{
  "n_kv_head": 1,
  "head_dim": 64,
  "vocab_size": 1717,
  "activation": "gelu",
  "rope_fraction": 0.25,
  "qk_norm": false,
  "parallel_block": true,
  "lr": 0.00429,
  "lr_head": 0.00696,
  "schedule": "wsd",
  "batch_tokens": 32768,
  "dataset": "wikipedia_en"
}
Each number is 128 + 32 x the weight over its row's rms, rounded and kept within 0 to 255. Layers, rows and columns count from 0. Numbers have three digits each. The size before them is the row's rms in percent of the matrix's.

# down: layer 2 MLP down (transposed), 640x160, rms 0.119, rows 54-62, columns 0-159
# up: layer 2 MLP up, 640x160, rms 0.138, rows 55-62, columns 0-159
down54 101:131119111097087172168100120129124113081086062179156079139138141136116061146155109082107161182161154111123148063090126155123124161182094083120147138165161110124194104079062082063081161092145156151116122112139133164151165104064122138074138188145183135109107110135178157157175102119125115120108099123128081121143108127106140161091068110121138161133121103123193138106091141146145148073110179152119142160107106115082175156170131102128144182125123084199134125164153108138101083163153066
up55 112:107183091036085164149170103201112076139143118150116114137129160174132095154070093130128109162094093109184112114144120135121153108130157153115119113146169119131090117112059122151113039151126091240109113084121117113115129132124153072121209138164132042103138131112168133181149145158116130170132123120159083158116120154085163124081143167135140146113073130127096096123101171159133123153056132068200125129101122115132140126146138140139157119132137151116154179165129155145167139164087161
down55 084:119083136184104107150115121138147113120090098133128102119181106132099214091152157169085151104119140115162109108151148137108114099153096111154155166139062139154168163109124076127108183138170121102163117155098215150122120080129086154127099103138102172157111089066137088048056102131163112137145119160059139102117098121119049146116132098154122163166102154143145160129122100107133134065152172204060126165132099183123098134123108151141105163140091074181118080090100154105137103103110093
up56 109:098116154187107115112161109146129129167142113120156070113150134188194163161115126069082095126098106240147114145099172124149142087144100150161147120066061115149123092100166076098175143207133099121177160113150197176129132110087080109162117136108144121103078111054166067149143142140146100093109109131133120151082138084138132130118129140180137167116087149142132072140109120164144082128151097198102073091141135131109137115126096080106123094101135140123152144157163106110156127128058117
down56 101:111166097109113101154150120142096061132120186150124075114131061129131148120154175093118168126161084037130129087094166129144125103152141116193106097172111092130142078122150069117111133152139061100143126131070090149127151129127124128088167136113099122114089117049128141143108131088106094129075083134166175115104088095180079165142118119107158218124086135175137071145153102145104151153138167141153114182122111154132132121161184070159183157178096111094135095106118093127092112088163080
up57 102:163133140180114168178077077098081150126091097100097144131073117116143080132176110131135151124121154142184129079137199124169093122182191145161214148145090116147133122122134119173102131192031113134108154136121107197064146183140139142043139125088114135138120141097083118031096154156121104073133176110100130139107147161140119164104113158130146080124126162141143162125144145134168124142061127146169099114093102083156134160102096139141094080145150123101098107145116162108148138142116114
down57 108:125126094128157195161116112113079142099129101144131093137103220112129163148114076146177129121114130069125092131170168127111140189124155144111144223126144096151090165126167122067127093141075108118095099198169099135094088120095157148113150153081152138190130086125093098139116158109115087131131134103059108129137171131080101053116172099124169170124167137117090127101125151067186153153132152098139154200135118073121103141175093141156146098134114063103107134072167120103136170121141127
up58 102:145131165167144141091154094146165168195147132110110200098099032144115109106173178139157123082076095186112090140137120127137161180132206124097110123122096125078040152128117148088139082074110166152091071091131128163135144092158052133079118109106119136109131090114148147130142103119121092108116096146160114151129124154127163132093130125123131128144169095119127146095084145057132125140144126102121203079121106142159099171061144167167152156148138144076158205140147128178107167134139150
down58 100:163114116097098103101112168124132122084092125134098085185164119180092169130090121115103146107130123149173233168120134152111103113144071104166135094119170120145145130123140105128104140171201127113184135122094179142165145177063150066167128153127119119163154111089121145119123112094174155130153118174102117086083162150112084178135118151209121083181120107115134142139156165143129082149110138134110091125092110071140122042139137154098146116086102131164153043208089124121124111125078094
up59 103:112138138173144124083101169115156144072097162143115078137161047101142096143138055124098146142114058212146118105127167163151143103156089116091145190145107159135133108129069146098088132116106190132128117136152089083139143120162124147185194134136094145102119092163172045153154125189068134157116138119127133158083111108153140130112148146175108133133179170129159126111114088161091115127096130110173133101092137061147168152152077087129129165146130165141105089123128070128137092035143105
down59 103:119147142098091201156140098162109181124151113090090113151070139110165126173147120137121190182142127142153085126117109168060173128112179132118148130114150107144069117145095129155141099166146120128081111094179136169097128119076118115076129194097131148079133093093130125096167126138148183097152102154067184115087117184122127136170177099159111082091082135118054169149217132131142129130063111108143089163107135097126187139139184130174138138157078133104083117097132177153144122077142117
up60 099:115111115178106136035130159160111152118137130127144113207170121131151139117134100100113115134116138124115142135139141140104113132104099068107125137087121144102136107171198073154155150164140101098165104112139177124093167137135209173190210171117160171110150106086102105106149097139146131155145123155176142076223115145114122109205147066157137138078149140161128148160151134120122099103099182086153105156108135130166187119141131149196082121081085140131111124189093133137159069081151106
down60 089:126168155062126151227166088118104087141097152146080082114118096111123157169163159157127080135143133135144118119114144105169142114174137187133139077122106158059121124098166114120090095090088097116108121082096131198129066124156096134136017104146129068134120118180121120154154112124127124117100130153072122146125178086155104113082100152146112089180149103096163075155083128195142176117191059109109139119174123110105141103147119113108136124138157119173172146167177100136096149125136157
up61 091:088132088115069092099109141082118095155160139090080152171161164122131163171134134135152066133154144079086142127177111151096145132127165145091112154213136128173104167162175094149155137129100093117134122105118152148170125126174158146148100163121141128130085122141078103097124062154164180103109158125145066107140104120115078108130158070155067103121143100040052093098152135122097154116104068138133111166132170186103060145155147111105106131104109183117115142129212137076123115102110086
down61 094:177093076108099153131104117106078170139124137194209131111116111140172103112109147142126142145133069136109047160068121157114091111106129146092140198125126124198145128110134113125123148150109158103115122081094151168143137184122149136133126151123128163132104128150179099148115195069096117146132126175142140178130142112135111126116125089123137120091196144104185131112140109157100106089118108132098162060156011104103155040161104053130100104075116088127116136105118098185155120155149124
up62 120:125177069077147124151169098142140135094153129157165125129125124129146105140102077145129105163084117154069110137136146102073179112067150158112160114187124120132106093172095160116134141138050159128146158158133101181105151112114152117185136082071142128127132178091164127145152172124155159112098131057149157130125125173079118154107066085129154106134241138193113156143110113137101171197113108133124086124126129089130099131133076178105107169118135154136197111099082216145110153158133135
down62 114:179140170082052141102153136106110062090137158116107097121164145162128165124102133150117146131110113123061128128110100070162118070120134129155146140150126107123130142129151083146123083122120113151136121077084145139135213091132102091101112132176104146107140115168148088138121064111129135156084118180150170102088138125113161176145149125090177162165088142124206131116142090093122178151111104081112149081187143037139095123116123113135088126160104106118193092139124143091056116095164230